Part of a small language model's weights.
Size: MLP 256 ReGLU, vocabulary 1024, 1.32M parameters.
Architecture: rotary positions, embeddings untied during training, normalized queries and keys, some layers without attention.
Training: a variant of Muon for these matrices, 109M tokens, 9242 steps.
Each number is 500 + 50 x the weight over its row's rms, rounded and kept within 0 to 999. Layers, rows and columns count from 0. Numbers have three digits each. The size before them is the row's rms in percent of the matrix's.

# layer 14 MLP gate, 256x64, rms 0.484, rows 118-189, columns 0-63
102:523560447486487556502460476575549439510460503443441469422518574434485494461546396545450543527546514382499512428550562406507490521520505496604493464459533392555504430486503474437563471498461433
106:494572517464536535446476474632499484476513459447438462459448527489505550441450533572371529572560449551454409535476477522462537456492452482444471538510448539439595411548557482546564555529505479
099:474462504480456475531464534483485500481546500574548425492493595509376448435437471503546530563519481531523403542538388471505498503516512419411587428530496438548477467533558509514520569469397425
102:467462554521492444444426469584467480563401452498596487409540507571473475484547503573515494411526507450589458456507528495430467437572510476485565486512514487540516478430427559471557531488608424
093:434455517513591487470444550481454502506585465481539577492499519448400527545504606563526499563433491456520519556477505527430541550439507469425448493510496632495599497488519590571478508510546577
089:458454514622654450490541485580491416447520481479535406443502560541546495436489491537510526496449433519547486565517500455536555440523435457420502455433502499488560534584494464558564466522489458
099:517513447519473484464509491544514558478464510565548548517505550497371416482432488499593482464477576415540509551523511531394526635460541501435483538541441517494502549501432452496522491594407436
106:489547531523465542554480705534510526481467577522508429463527491451557441470412457490544461506509483462508541462520470580588517561524514470485481525538409533552562482502463527467476542400583501
095:534467451494500515557493553549533463456565572587518553544518602508452464551565401483522546499446464443522483566573448507427484507532497429455412484604453517545509451524455563512431428565482430
099:534544472455431486446499424535543581533589481648571550507555445506559450390457410508501503565430475477541511556524542517516455525529515495472487536482455525559441577539478467465515447419495438
101:545515505490489535516500466500546451477469365521499505526617516510454572526559458454460478482499410510497537461589536504543596503574561398512453444433462516566464491393498619494526545484474511
104:477512534478512545441485455444463444629557444442525572443476482555437544549483457424489471573519452497505417479478494513391520412480576549533500480465596562584525438496461595510472484486539501
102:402552561416473526515498487555488518500542519482510492519506409504485472543401385448479570542560487632489582470410535524518490498514560417490539508565487490547448473458481491509477463378508562
097:525472573572519500489521571574475563491539567536452486488570523484508479399423400487493461462464498505495510423460494431453514534467442533414475542588456609543476566423521480511509509541610435
111:498480442582488547588599563487526474468566472398626462496576472506517463490513588458522413593489511500522423500481516577552556519458461494531422544503492460510536527554556539464460454455531435
096:512508492513391485417470523588544545541488610625540500562520468552506493511503538436464535468518543479442466424463478498470575406490472437453448548528464464466553481582482538465556552469432410
103:464564522492519540563477519452498451369532437541436592475562524577556405522455531590473493510545583433506476490438507434548403472502531500556482547476452513491538477403457452467521508501582454
097:569552525498554500467461613479450436534507466501477451525461379471481453530537467490548495517460531379621522542524466474523543562470549472518425554510575464533455509545514476587575572559499434
101:588469468425437493626486461512508509415467492494472469400480534509476473427421475488528503468511566499538401484555506586478405500461500466509410510507554526425553496403447484571458477542520434
099:473527486391452578436454493506448471470517492471452516500559555501526458405458434496483554407526528470430529415544513442537537604468530427536569571480489588471460454407513514588503484486547549
100:584556600505474428536500477552411480468423463565596446600438513483556466510407461420525511508528579445512537468478537507451461505484492509520355537443468482419476466463501477528509464511507457
105:533503579495577546449500544497514507551473460545452514592538544560504480524487460486453461464488413530420532479477595463523496482400623506478521514602408502386514466534426527525545474454508579
095:535411585397506561555543551536533553460559504485557507486464506460432451461519472399592598491496457442523489490573512475531457521465365523437527552466472598496553444449476487472532495514534514
101:518534541432438491567375556482546530440479501520472464446464420448493447494474420442425524497491494424468470566592442566426483485508533557430431523544506486605430530502471496495550568553448531
099:378474569473461445503542546479552504558531484486499535402478512544423475455463563531479529442515496578452464518516457524538411451464518495535455501617528580510440422466529466431477410516389507
095:554578452504576499465424505505527467489537495518581482491526415460394518479512484572447580474549588556483526510505531465589499496521455487439611556531462442510571531353554556479478472489498527
100:502592551516483517456511518453518505570567478531537515472488498498531432551448430420555525596531469442512588560524494453589565526539521470564541504482620474469512453452458551514642460509578508
095:509507534476508544515516432462467475539450491525576542519435442503401472519540455420422538440422532543469558524515537513473571606484554465386561486498492471516600548396473600507562488484458479
103:542494492544358595446500548466475457483488400541558500530500524485540471501544429489483445433514516433597492541504546472517545450592540476440487509436540553537561444504497479505531582428390445
103:507471547569433521393467497491467539498428476483425460492564445439423487395622549526443530381473522388482457453526442539524529495440527526503442507505464490555506426491540510573549498478505524
109:503569547448482553485479536503519570456467438553477592511520496447463497552483495469430466461566449473587596543517475544534500419465517621466440588488546564547566588519509483506573494494611508
104:490566489519497525505483440504506533442457546489508541430544502466478533405533483504432599594626613526480459516531513480488521472532551507552560453537477407504580380513553553412539503497444523
099:459498449394532467548553492554516474494443472471520428459598580595546503556445552401486454551514493531517501511468546477528502482491455468399441552438475548515508507581498533584456478428401574
102:497502512446482596519489471441514574522409453474490495491502517542547561495411499458557455576537631485413472456611577518498483419490467486475478526488582454550568516543551443558558429550497510
097:520544482412453492570427535530445517553484498388529504414453545483488573460537504472566503421519461493437431599490594475479475531453480536478469398442544589493550539484574497464489418495533445
091:473510534514437324487510521558477505507497422522486502500520506628537532484435550458451464449473417492544523575529447493524519485488575492416513450448468519570458534445492593541512426594522476
104:568384470521398564490468480567477425463533562561520453414498500574581446469592441523448579520557477522428531479534555499431465511482555522472489558537520548516475570511539567438468514575524503
099:515505507462494485441427501543473540518478469512462478463484472500397460401490612483395433494569447459524466423505490560515568545573532506534496639531586463526530505502516539492587509424533422
104:509509536538435420449476600496497443446515565485499577488552459440551480535512549514564514431533608562408594550564476557483496541523513420490482605532546496593509465498498519401540501449480495
086:477452589586539487511530567527478568538385556470558454522532497530459413512499429554551548517577533482498578506497544431436508413526421485555470487414566575525520484422532525543544546537506445
102:522566430532503505452511508526451591548444399407501505446483505441538514405466471562384477421477568475497552461564498511433493414492422554512440544575445512455493459435478533555459494532548490
091:561414564449437514623498547571496462481440505416441493556511502461429536451533458469501482559427418444510574532442477536474587569497490510519565524470497465530491543466504519386421531431519460
104:618458507431483600440515578545511520473472505470505463463610497486416557556494458508532617418531432478455502545523444577591495442469466546494444473561524579468487511475522433434494477506525503
098:379442516545476551448510500469517501525428447535496486527500510399499528375424403534537438505499427550536530517503445546501517475533620474436536455456487524466484424624560461497505490447515492
098:429418525557449620459501534437484561546410417489480564499487544410519490502458511508545519401496550477437444563521553498531478520503416440621472477523548559435470523480494466495458485551457564
102:523483515500671489499464504469538542421586624486568497531495496557503411515483512449560552458460512552536475512492581526543436449457604464510487515456487571586515553480429520529507488482448451
102:473489551459480564412560449480551468570511484427593457534563445526466389449500531574622461562434519487459483463506474519513508503480585451515407524470507448488436510513507534403499498536602503
098:465450479502539522502382530493490505497500504446472448559483653546439409549512442533497544548453582405518444480437462453468515532541515479506523423452453543558556485554456564492528468472548390
101:514434420509584546395438535513510488495493496514510553495464439482555554454493391556508551603442474533470471502553492552564473513445532465525618531502481529581485502492550546499571433463569391
097:586400554472438633449466476369550413565524485491538398591497450435504480501468539556506497538510577534504542474548513447498503512482471534488436513480468546470498558482500569455465421538509482
103:549542533529519570534370458510510458473502445499524478419429521502598470464616468472462511511498502437497438572490525531486466535446548425547494501432552621527485413532610494488471508431468477
097:411407413503499464464430469431579465528553505485505454406513507533457490467502485533493476495534442445502543498545509510463486466554621386487451543531442492554465473602554558563602507446495539
095:542554484449553545470438505497492434502493496573464504532518534515482387473444518542447534517411478470514514464516533449476529495510548493329573520454425421547547534558485462497446398390500454
091:458501576525551490495506388471510456508438477482538429506487514591496499548558568493562613481527553477472401546570461462567469425517486514487491520544445554491500474511405558414459385533559537
101:491506529530549574552375586488506566460522569565458437549562520496461487526452507584422568497482542463540539508508429547517504474448537414429482498546576554386542518556454534516535535500419473
100:440529513566531505459491503564534515503559501411467486481429466613447454413562522547493562474559485460490442502519379543469507502463531413434509452475509487569495476467492437422482541397519384
097:497464617580420514486537423507382480435494520451484469438541555441529415497463440531488559547553426487504515466447505451535471497463581540558489558464497435453543578626502535484525482504548510
096:464533540594481473557574516497373562528502481463436573512494530600490455602477444509460450513489592460477563578471491438464517559477537421483463476445484496566542483530560538578547475455570468
098:563580450451429487466576518528536451446482542428566450542479492544498509470502383443439474488599514566411508593490478535432537421532508523501451463565544421487472524534496527454476389475521460
103:476514483483563642542470598547562480530455556446493569554493558491542396579534443474533540495555530547416486540433489418603507537518576466446446518494544476485477402517534490476483511469528514
096:531499427555471522509457511550458494476469544597513574441504516388518456443471506455499506471532614503512589476519492537580547473517523375596518552415424532450509520566466420426509501485522535
099:459492523485508540552462565531490465498516526510503476530521620476570550475396448448543521468561427537502452514450495514543450453454457456504347492452489440415601556580426562484509527449548517
099:580569530464419481420483501485397492534507573470550504557533586445453504541491514508494507531568537595493490607554452563469470565462551440530466558484490554527434571420489454502530425451570461
095:504493542559441517464419456580432490466526564563504426575433593474474487522542555424478507508501486471548588564530641549451512525490519442567529486536475572463457375463531514501506474527528531
097:493424540434477537515496501480402520461509543499512478499448517374487469442468539481567510584467606450478476377469552453561490473518440497509537496555526489526515437453342504481566453525443504
096:470500510454519508439460544437469508568491419547573595511372524591521410518561596500494498483555518511506436508465434469513473467452558486447501525497482529537559537461445524532437395618527507
107:465488443440505552489392428516417362470511542524491557500525493499443573443414457535518480485497517468480381542490527567553496498449432534537431507387435472518484509510460514496456588507457442
097:546441468551526351525515512566594464417467474593521499447399518559390515499447511451588533464497502483481494521545545543510501469518510417461558455479495521577480545479527519541509454505608461
103:491481466523548566512519494369503380480470559547445549481522468547483543401472427433487515529476610484462573436562477429454458476407572554457491477527448560469512513522605492535489519487519502
096:528488437560461629558510388539488494496552465456497548507514489501401478441437543514492562535550442576481433473576477472539498449472481482447509508452471504361553523548477611518443508560482476
100:553491574475409551490584483573499536462546518455472446566584459576555545461493506593563503466574523510419476502470451434553472424546512480455481503496519429468531382520489462398530565463513540
098:493438475510506522411455477439526562488592541383527483533460557510432447474450438509399498463519590471473483512480559474624532581529525421463440470503505525535516525523476515522592552484552408
# layer 14 MLP up, 256x64, rms 0.51, rows 118-188, columns 0-63
101:542513505521561428497525417451456463543494504577528532510402400525491570455620592416552448477529517552429436473560597510456485522496512369453536452541494515484521497509453531467490488502455476
098:572481510498491503494464475505346462424498465503560561530518378586529534521506543513516510542468510384553546530569476528546514470511524520516592498547464508555501421497613486624491470514490531
092:496568476564589584509504496459548513528515535453490557498497484517600603543541433434464562532466525474466497484485512486460439504365452488505490481564415504384492461562494414473412481481554446
106:544514474516471459518508428467543511449447420598553502462424534546510424545453545511561543412464518428443576522433526453502485557543538480538521473436422585597573583487473440541437531516483533
087:558455526551572523550527470538506517436462498456518499555511449528350566530542580532556516446628498436411520453517560547475504499614516459516410477494440524457510472493534453460489478498532583
090:513426484506489534521559526474487518477558467517564632498400450565513530447438484523540516570595514498538560445511390512507445445493502551556500508478500424495458497539612552596466529579477562
100:492510491508419566470522539478551461640430594582506447492428459486458458569504528510559529509537491496487571503516495520506560542455529433454481401549450485535488481555592479529404423485443420
112:493483530504444470528459533475431491476519574499485399472473589534534480553482474502497490550464482397554557573400515498498520490580528487626418486594506540392490499507463399487555540553538449
103:515521537498484487560523539563487540498541527537493448439519617578404437455584511472498564493463518430557486556481542464507521463497531532473429588417437524517450564532544366557457549557447541
099:473557483530448434470579578602445457464453513529598479564448463478496504494464546528457491482557479576593440501587423532508553528413471507513460489534514359463500471443590482545496493493541494
097:515480419509420558529559613500453427507506522453444490483555571496424481532556461545490502544488515448551534565465502494571511610605435456438489501471507464507535585539510417439511454526391505
098:531553536541456553597539451467438583435502512517440436448607474508477484460577489515572435490449471496578535558569500469439527475518503489493419534554620568547422498537473465472490568460440522
100:568480504500452481410531491526498475535383555469421513507499512520479604591532580600417446463408476565488518504514561430506483541458450521586496467498486610478501585514470513522459453479559474
093:496543482552473560470452508560460526584429553468375457660540445443528482467548497481494494526553494491511575546532450502517510567507473455486603576434471467588452546563528562495498463490511547
102:527572484537526462464473515464508471509577521544464507528548554549482530538536570484456484603440612529484510543448478513542444504443539511640501459468499528460373498427444424438519407543509439
097:556496507517604533387510506479555472500503570542496416450508431443499573472516497465464456484496529544582522500513506559606429437505454461520528495446491472521477539501551413520459378505475638
105:519510508516548475598473424539462539499558482400554464507401476443473501556481498483504439455419432534559502537474444545547468514502460448525517554499569540544479484550347494584481592559486570
097:525597507415454530435479498525533527485510544530476541533623446605563542532457513493542476541396585550545519475466464483555461456485449498510555520511436414465595454496554502465565402520519456
113:518409580427472581498462516505454690487531475474445432519531498514508496445484475493528604499491552419557524487504545503495512610447564584523483458500472588440518454506495576496516517497505489
097:428473490407541495558570467517523453601465591540613507461499499526567442550512552550512444408486524538456538507585448416546564584492428495435503504551470513470458516476442539480466455545438500
110:508499424544563542486496497453549579603544567498521547488514519556492472580466560420475502466594523566419466483488460507525428510557514484483489591424553451610529473447538451480382444531496484
099:525403533443424504507523540534526528519522540463466419520569527493486513453463438600502438594459523486453446587530552619546522503495521490422614492441488472562586459481510510470586484519500570
094:495505511456504528483480484480485476482507425485417522433602504517581604568505549452421485506530469603499498405531498540532483498542593550563459504495405543543645484521457539468535461555444532
099:486470515424506461442504587464526553486520459587526528574496514451465496481504530518529515482467471567519445513470419609490524354498588543461439466467513577475442471479415498497361500479473433
113:473513475571546533502528450520453535532423458515475463480553481468585540604568516438457426548491525451533578464434595495467486448589524494429489615485517411537484540541472513472496562472513618
096:551510500556539571553476488421550541524456509546459534591490535500441510482493598541425463549470494462441568481485575490541610448483433447506549506529577538543460509644520419445454489465490448
102:554542476533463442490512537476579406563482534546555463487503520514577477563391458489463437475524545508425530528511469533542560540610605473549456455552589531461612590512533516532509517536461492
097:429506464499529537474517392459616425533498508549491490566464461534450583475512559520537546492400570475473560436521522515478416519453615530517423506475485512459541486598522532465442555433477568
107:549519458470528474537499397585535441397468435573495543480458466472572487463444541544521508494458512477532546546534546492478441554631425529521483531462492416464545611430449545499532562486463433
097:536482522517547605466465557595578445473562532495484540509500548421493455540591544451488606496450553446528455458507534531599501537410530524517593486519493473576589543542542461503419507512556508
100:462391487566550482457553366487542486498513458524485538518540506521527420511512507465412528525485544467496484499492458375414483508356490469476436460471545523488432511458505489509483572619443509
092:453545528479525464592505573595494527486508555537506535540580448561570482461546624474541508444492390453548591503524485489511559482473518474530582489622470559501550492459433507504536567499574479
093:447518454533446536560432481486545552529462516521535506443439572438508500512514490446525478501501428486462470481507640470543614512435530575476539625506499565587553469502563433417477525529559449
104:472469524593471529426442565412535508459426482529519546521441494474523545481457510492496539591521455501596422496445485553466488499462572527457480401440521486452489513405453498645531565469522432
092:466466494598546479512561521536462481475495351497505459507453563449619515573507435500478522476514466520381543404496468549499504508406477522497507516558517621445446498471468479530444502460449563
097:551449513510557482497437484586548344447478571470533515465542463459580515478553461494516613509418448523455450517557541537566521428557512509432542476460562430460494519583470537484506442556541512
112:599534385455549457498465446483486530466423528391519545539408550498516515475555549508460590441454574567538471509492549458434470518519415556483512491597513443555469524589497489492533440452533509
101:458526505472419491491408507588413504548515525544493504424467616561500506528480568491480483456561539448498503438477505483492497564506575455496488564458584431499525421577631511546414517501496421
121:510420414531524565522483506515530490491565519430526504499462547480624507442534454540472548494485579504523549442525633472497573516451525439569517533422502590579473501592473527426566563495461525
084:475521472533495446481566455515430480579516484503579502476441562360469491559458468446499463463483526477414572428497464509436513563506556513526480516561459472586589376502431507525437471520495586
102:398487365496465509424418464622555538481573591438520503505459554456508435469469475478531479459525534463499482558557580555502526549507550458565543495457533481551532515452445559572545447453526492
089:444555527477501482524530454498492541507545431515573557540477668454508497478557494511502473553505462489565527645490498460467493443580534488413520554453553449449490481556451552472481442465474617
104:447459540515506497598602608516571504542436436501556500550529547480511530441490457549500504566523432566474564580466437544477519418567519478411462531487523522440496545515569510375450501478454530
089:574465485504540433482518609544470597536535454435556497561443453460504441531513525509602573542474535465390473495533517474430484524466520601500440376548503502388450507521452500511508495466475511
099:498463518514573430498561462480375493473481435447569443478513527555517482451536520534519468398494489533511510422597369454579537475509418476589434571465483530462455489500536504527419550511503452
095:546475447434502542604574474449523508667513489555459413472551542483453552515519433490532532527496536454508455546415429492491550509472533481539530509440586395456455422494539449460523516544475514
105:495553506530576552432591510531389461564549495437475494434527384569527504470457499543544429510445505546551471518498430545572542512569568459462434456440477469503403439425514529507511483427479506
101:555541477414590534479495434648456513479560532482493449589531479480489497487543543495415540498557428535484491569537469577558497542583561406635510506500459454512509534522458526563477494497492518
098:456391474541489560523485412551540508581458477444437527523470463558447547433539508559476544525488434520491499481617590549511520550572478458519497473451566630552447509465425513424515456477503474
108:516583495552525414577476501515544435534457471484523482546509510521523583548584346467486487546530380509466525584463502462511505596415464468558511430495476507510529490439498462449506435454416486
103:474481492459477561521515598447595556531457445430545575531489586512431459457483504446516592540465568580534551474424495487482552535484537536485532489555523473460529487437512456531582585512458634
094:498546563464495487542482495546492456533569596446478475465516582435445541448367462493471564492463533541518532593534527486509503605505485579335493485480490434494448533439524508556473476496517561
100:491498609384532497483519574542500474408500491525503521469509504618484515511495441555497431540425578533496594538504509586494569481530386501502519490504501461589525470511449446580471598483541540
095:575630448567471455502483499533534500403538471488449453535446475581519465523512434473497537435617454511508455519468609478510473524427440424483481420433438498562557473544495524433446481474475533
097:460438457469437482483502579514566518555462433481494529513486507566497559406523591535413490496486450455344421468497574517478474490521514507400539424556462532455549537545501430533555490492574543
096:455492553494365493428530447542685559522525546496516499521514447441469482539536497508503514471449563575461590525468507465501402446451462485491519500523498466508581535518480516495428547517591433
096:486530584605407521559561546532456554543416481500520393477548546480612442523519457416554447530530546523493502451509408552481537517513508544452443450482466400512465471594482509517490502482569493
093:446437524450490591478537521388517600475467538524620451514435452513453493476480502540460537646460514553515442496503457482472474449553507482475545519461532550505408488493494500527496541571423611
098:548623435542521463545419472486504536469502475428522438508563466544493420518442509535503592499435465428478411535554458471456532548586465624504477522441463473533458490433477492449448504521401479
101:485473490514528508473518490380510573515461419438473446527471577541558527398430506521475472536502555478543572409490462541464425551525541532610489505431410450488522604506474409479551448502507475
098:545481502483468478598436486421410492456491459469530525524505440582533429519525502588497415546562442569464461477506536433579432555557507510492545434449475498574532451437419505463438600508553471
097:510442422507451458399547456635462514514398511559556544517500536454547553480409530563538446496502491501515529484428545392518497446508539440531516509432530490430522486437528486416514529493600458
106:577459503441488509520531629436576598566470525521539497557413557563475517513510515515529432498405497503543585365520487421513552457466435481516504602428480503523459516490471506493491506471549535
088:548570488425503538532477470564462438444538489601480531533524512514525493473615530491530391512547533496489456424461479475518422470519546476472520521422562452599473480603485607479417502510552575
089:496544436502473528600492513577588545570471511524464489498390470372485438535524482585499573468473513557475557513471548465433489484489559490584496503478510459445461472335542490486560515479510512
099:542510500491539569518536439600471451421543547480466514558477567540510488542474590540563577446449543518529475399481537487583396537574391516623484510493539519527476460496480481479533425451506490
098:522467571539580460431477528534507533534591502474473370565514483437528436494531513544523511506536516455467462575464448441533496540515421457460479517494484435494446473631485626478410500528514416
093:523507514419478445485523474447436467528465486473477558577481571449529539485532528591487572569576556428562543485505598470517432529541549516526482596481513447540593525551420459596487466413455502
096:461556486448519474550521543502386452503505470426560475551506478424526478606502497485509523401504465563415463486565523527598462534466530471619509504441373528524428476497445543475533508487455434
098:500459539518520483500542570424553590468534532430472414534530460517583497491410473515521430552464621515525519493510558521503503554559476511496523478540551499597439468527361443563522388500500484
090:518621457582485529490516526580348451507538549455424552510503501437574496520467508513612511488534565576402564532482550494551529469471540527448551465492537484514589500531521491514513586524456511
# layer 14 MLP down (transposed), 256x64, rms 0.189, rows 118-188, columns 0-63
094:476463592446519542376499471516552520569537564547544568480498441395523507595438532521526524516539551464541554579556470524512520444481527611586436446544479553464458490469489528479515564526576524
099:483458502540426514472508558463465494494442419556450447562495518490556496482597585501451499499410445512556463461532608417447442516535344478571524489578476491574436506492490516487553503544542517
093:622478499454532525508580438504524522439534542485463483469474509498486450491476462566559452474558421475520467508391513568557418509561544447478553667418458496481460506534535496498452421507437489
100:427570573452513530550469577437467512628368492479411547538426494556512487545557467468493463539549507560597490485406430510510573438463516510446515489493521533438498481518543566482510524452466519
094:433535533506468523472578497492437492564479460525533526569497520486486567492548461475448501549405475570599462511520456390429568527470407532461478529501445467409535440479416490498457529529361518
092:463493522401569572524460505539558512523478488485488421450561518439510509466525549414472469428418502530491351543488490455447456504514517420500433545422529558429440496480438487516530499377553498
093:558477452438569455576460462554519449543513456605583442445564427496516559510467450441531481561424524488591577489564532519562495452520474552549547445529557489533479462475508611559548527483536552
109:439501421438437438567544423558552482510455513473497559537459481528544546486579550474544489572499439520507482563542479434424463443495474490476464482530579444528544545437565528622450456494627484
101:489534441474546503497458598497567452439482546499513471429451508484492628456479524527409482529438565471487577449560518492389422457502425552483536508429503577512580454526590503563442537498513520
100:547454487387497467508611548487535442465405510478510489470448582462434471551541497431466446443501531437511595458480598477493609449483507563529485576535499540485531435522531508454476465551492404
093:459509490553508578492441498595391496492486503439511521531396569537472549490554465473540489452564488514433542461461502515547495554538311562434525478528569449467492561508518511548540464448452470
100:355508448501505642483502502556529532493540515533508472540503548571449495587390537471554506541503413577501499468505482504494489540484584491483509506453457454393535438550477542534514467604559492
097:605470515574592447567516515529529437486520491478484636485598508467448452415562502502569498549460534538526459504519550456496530493568494555432572435463526445546532478587430544515489540436461461
096:559514444405588522536539473521596460491530535449426424536455500481465473521510471526494478419462515458459559555559612443478427490529480412566548470481548504513394500605515522477559524457561470
103:510526508504517553500416535471558560560582509535545384497552508536472532538553461469462568404465419532487525479491552506566456469560411480435468473545485517653545563469510462470528486421433503
096:464593489524503507436534523512541543542494494459452558507476608496502513551397519599420488589580493605430467414503570492463579520532492538578498478544426543556491501473541549502559509450498435
104:529413484537462515569416547581553470544426526558566448490482519473482498493455546542511473532527538541601529589527470536459460490501501552413564498438495452505501452518625524606616463489512468
098:516495552533548453555452543481504540471481551446403476473500426536525581465613434506506541483651583457548546536547428493522414526487501497486534421534529523581601518538548492516429522492483505
108:500453582482536518559442539480556498546551452412482431498534547467552606514406448489576566470599522500482441450493496511509489560493524498512515413469571422566516424404579505508463554457454531
094:445490526520521460491503511472447492536493508489502642470558415545439477582512534407539514572509470454564506470493451575513517551444546479477611489468583494578495544529479559415447539466568396
111:552408456576592525564618408604561534444431576520526427449524460505565549445477497501428498503536508419540464545499530526546526438497496491483484407461547513456499532435545496519511520443459476
103:540451484551505500433497542528535499543535507506575436489454479401536454470567371480459557532551461470516386461466526465443545529500526475551434436469489447607556461429533507517466518518383566
097:512363506489436396546465534503474474530481548481453500556497486539419456356456483551517478481430622424496508532500472428526444509497518473483468551552554363502491482492494464549454500492541507
098:514433411512540607487495472375476518560459491506525465539480420558495517482490600552560551581491535409492488455446548444538499498452553444562546479536451500540495484523605444442478461549584520
103:661430548525477519455392475498516504523440507432512455518539401502480544560538491541553497468531463461523613528509542440507525527442487467521542630496490413486518547583475497506437516547485548
095:512369505553393528534440577439552586438446516512558518493487540541500492432538598539497511535510462433461405511537532484581550457467477465499556479496551490455468475550519426542559502482615491
100:473537519512412546452558523461510482412490532515454536593577465433417451544408478436557507478418516520494541469436523473493547496581525473464437505445451447624513534536466467579455532580558501
095:493518608481524523475501595478490562526481492516493577468456485388491490528437515527544438446493451553609424522445463551520615518533557501495474528449615448592472479494546521452449530431517447
105:487476539433462539517601624425416504494495475443466509533498559529386519556546405454541515461506435482493502360438577482527494494472470471508428542525536543508485544476599520516503476472562535
100:540446595536535406475540561531398604490456492495463523469437484506490467611464540447553421469570449476603457568545522506488525459501455505499500455515557519520510430414456519550419438505469464
105:450537542461498581457513507510407542466418548491522579420515452529455463563484531484503608486597520480518466483475451564567584506373462555493414561493484496484561492537415558481538441546505497
089:585435531512390496463503525468543468439466557434498520478534514602520455427515423536510377518468495504499582421400401506511509493439504446487515496487417450520478422498511499468392467515540496
090:515526442480533465505528530413511510530419537504483468419521535491389466535519423576526553601499522580559541538461492508482528544496584532522542598438562569403521523574504510573574569507522458
109:503542519458427498539568488473459427476594430473544552642451486526458475436462480447501498529405459472493458485503495488476492374463491456466534595503391559502486477498434443524473583559506534
096:534491553428457618488431498460474525430569582510478536524535460443395465506463497498570457525499467489583483575380463453514634488535492474507628489462523465453492527496441517541507472493503497
091:498542553464437368448514509474452440484539469456458487483460496578582485545465438461501433463489422438451588539480545492476569487496526458558571474602468555527556453465546465484450489471370497
106:474463488517531502472521589532502431417582551537459591549522525472447444439444537498540529466530557480556489511489434462432537506472511505509561575533406471544445471627456535436402558572545460
103:471545441530514493521481449489486463462518470483501579477452565530536467521587478519439429560445560465510382526464508488509445550476527512495488529447599442436472563560569480553550621461637528
110:431468432507472467541494430497556506480411457601510497556499507586570558462581447479422489516549479545590498464490437448499532407472364502474494530523571484447563533519554517532527563451548540
082:420512508544562504522414444488509476496501470565561543530490428606453482475539503454541550523476489542481542519449613425507480476456492528469368384482517490449498565489554456574458431492417447
104:500509515416534487509585441512467511511425389494459466463489474565471477496544468509504499409495497387502563457444540404537478590471499496458576417466490526487560504571453503403577456580432515
093:504485480519507450556519530452417455461462549497441485463569451545504502551387512498561478517588457460489555439451474588477476550444457556512567431633513544485509518474651464487453475476457487
101:515565460540505525530543491554479466464525472523485621466452560435459522478515473493537476432446528544467581469453498465555507537501391578356563523550495542555517529388523506493620494460510543
093:545576456512499641476488473583528443483514506559429473606523489488488499551365485479510490390508594509527543509469565534521554492525496464592480429529525567505509601464472502499541542488540534
101:420545481496532478509368511572610536444539492581523500564504438545582468562468502463510417449417524480479455589452558638485501489519521489471532527519547528523574493527468536455556538474467524
105:558544541518522605433510515511564556511469566499388545548559447541466450503457488487429498511640418535404531536512568456476442462538414526489455507545547536496529484598509522500487558554504461
104:466591498534545470596552408577498564554510473536496523484560496606516476450445485560549437475450595500480449464434443535499461465496398558374467464527472524455412458502497469472500475487460521
100:446467487571466473456483512481620599517486592534482582475542556454532425514559437443461426519500495530444491407473527423477432475505541439392481509549492437451443481575517504531431500453538534
103:420503618433570492483504507432391451539485439470485572404460470493505512492620492515573522546468553474527456485487394424515532539475469486520554488489451466572466574461416490564480518454489526
106:554505499556484500517658521531484478484577491465516615481554527560465427587505511500480497536460514478516432479511521583580544542469496545470559539457503492428442542579426569472586501502566423
103:535444506522545570412537516430503484453430574544579456430480505495449496565526431614543519446458528451495525487514506413485435521476444588487468552518572495454561583490526498584443448520577447
097:473524606571486440467516500521576508543581506519482452482406526509586471454558511472394594532492489528513439527585613528459500394568496465488482539480574464530548487486432431515551488456505544
097:498505509534506430517414475522389430458433467531551482502549319451450450532464507567445516511507535544495462466473417498489514536533502475551509408456484508592449555548588553545485511555481472
098:521520449501558449550447458503604607525535524447449572526481519564527534496493570514525530559550486490517462566608544515498605460487587498547526548553548505448582474457429541439601552531462488
102:494466556500458590518589503496438439470539515517598524524539432349482469489526499443445516460442478519621506530611513518525572475482592465520464524515444477540464490432495440526461558471472444
097:459532450559455444473518503425556498558572508464489512510419589560517493466455452477499575498538511518550511521487423539538496510407585533426571450459413465457531501424542409461384452502438457
094:483559493511474480534507470515457473520491403458447575585504486505537630522418513489458489607452423478550527425472542499442581342432490459493521471507431500512540462503582525459489558512506495
094:530463501525546575612456488476530457589628496472467569423460543502553490491433562504512480519505516411446552559503468528500453513478414523438505590574499493476441476416461552501459535504534395
098:433530489478587520484498538529459452488586522569505577446463556465520507439474483530547387420546510606525471455413512413548548419523407465453523452567541483415449533554488510466503479482526453
097:536442483549516491586560532494519448548482521434421564485566451575496505517497386420549547562537482512458487534453409380517567478522573481506557585511480571506504494420518550416499435491527509
102:470452514566493518557520463504468550517596522487503421510580464564504550490383487461592455419550500440568553544435525567440474486544581514588470539499435471477447546567457461522555564512427515
100:518496481499563401496433473555547575526541604478429483486530479551483567460528492464528545540499459417544432557483416452514530432433471582452448564608497451448576463426503480461543515531555533
110:510552355555430550475451484440520559397533523531527487526511439470508504601520552467443449506463452501527542554533441505509520538463546471519414594501585473528532565561487509528630512487489447
096:591388401539473570513457412505530536624533501544493485489409467443543583538482461473447462497513538549492512589510517507485477477489522560488529503537444554436484497424514379589505503467462496
090:505508562431483500463517491528513495446378424503449529557573416478484491399456499491438404502502521505453481427460487512548438439487532453572539450415399561508454501530500466394538566565507500
102:384427413486483470558462496478517439523527415497533479509543451549551480502541534470608487492494438534419467528540468445508535489541472457564421515441472512511529567451521446462492503330466571
096:501577484509509539515514398498421433499383470451461514521468552488414594568489549488482479464427576488585482516573507565476493498390414494542444487441467499458490530448511439481485581504424467
096:525514390581495603496484488513464417486486501517480503526603416430475479548492563416575402458483426510477551510453573496471542540438483488498417572485446542458491489559504450497575435515565468
094:554413534508518433619438595507483464525457523517464506507543583494543468462579494560503547457544554520432532524561543439552426536499594453493423504525573468411453450538522510442439492477548433
104:548425473478390449491476499462581478461511434544546512466507523517498513474381491577504438509465497466539655544513469452551488469568613529517493499524494518499474454437617420537487501560536514
096:513418431487506561529525443561635498542581500538540416407538483541471491419560510459522429560480488538480518504462471502469419565525452517465428373502501449459528456497425483443561445509498512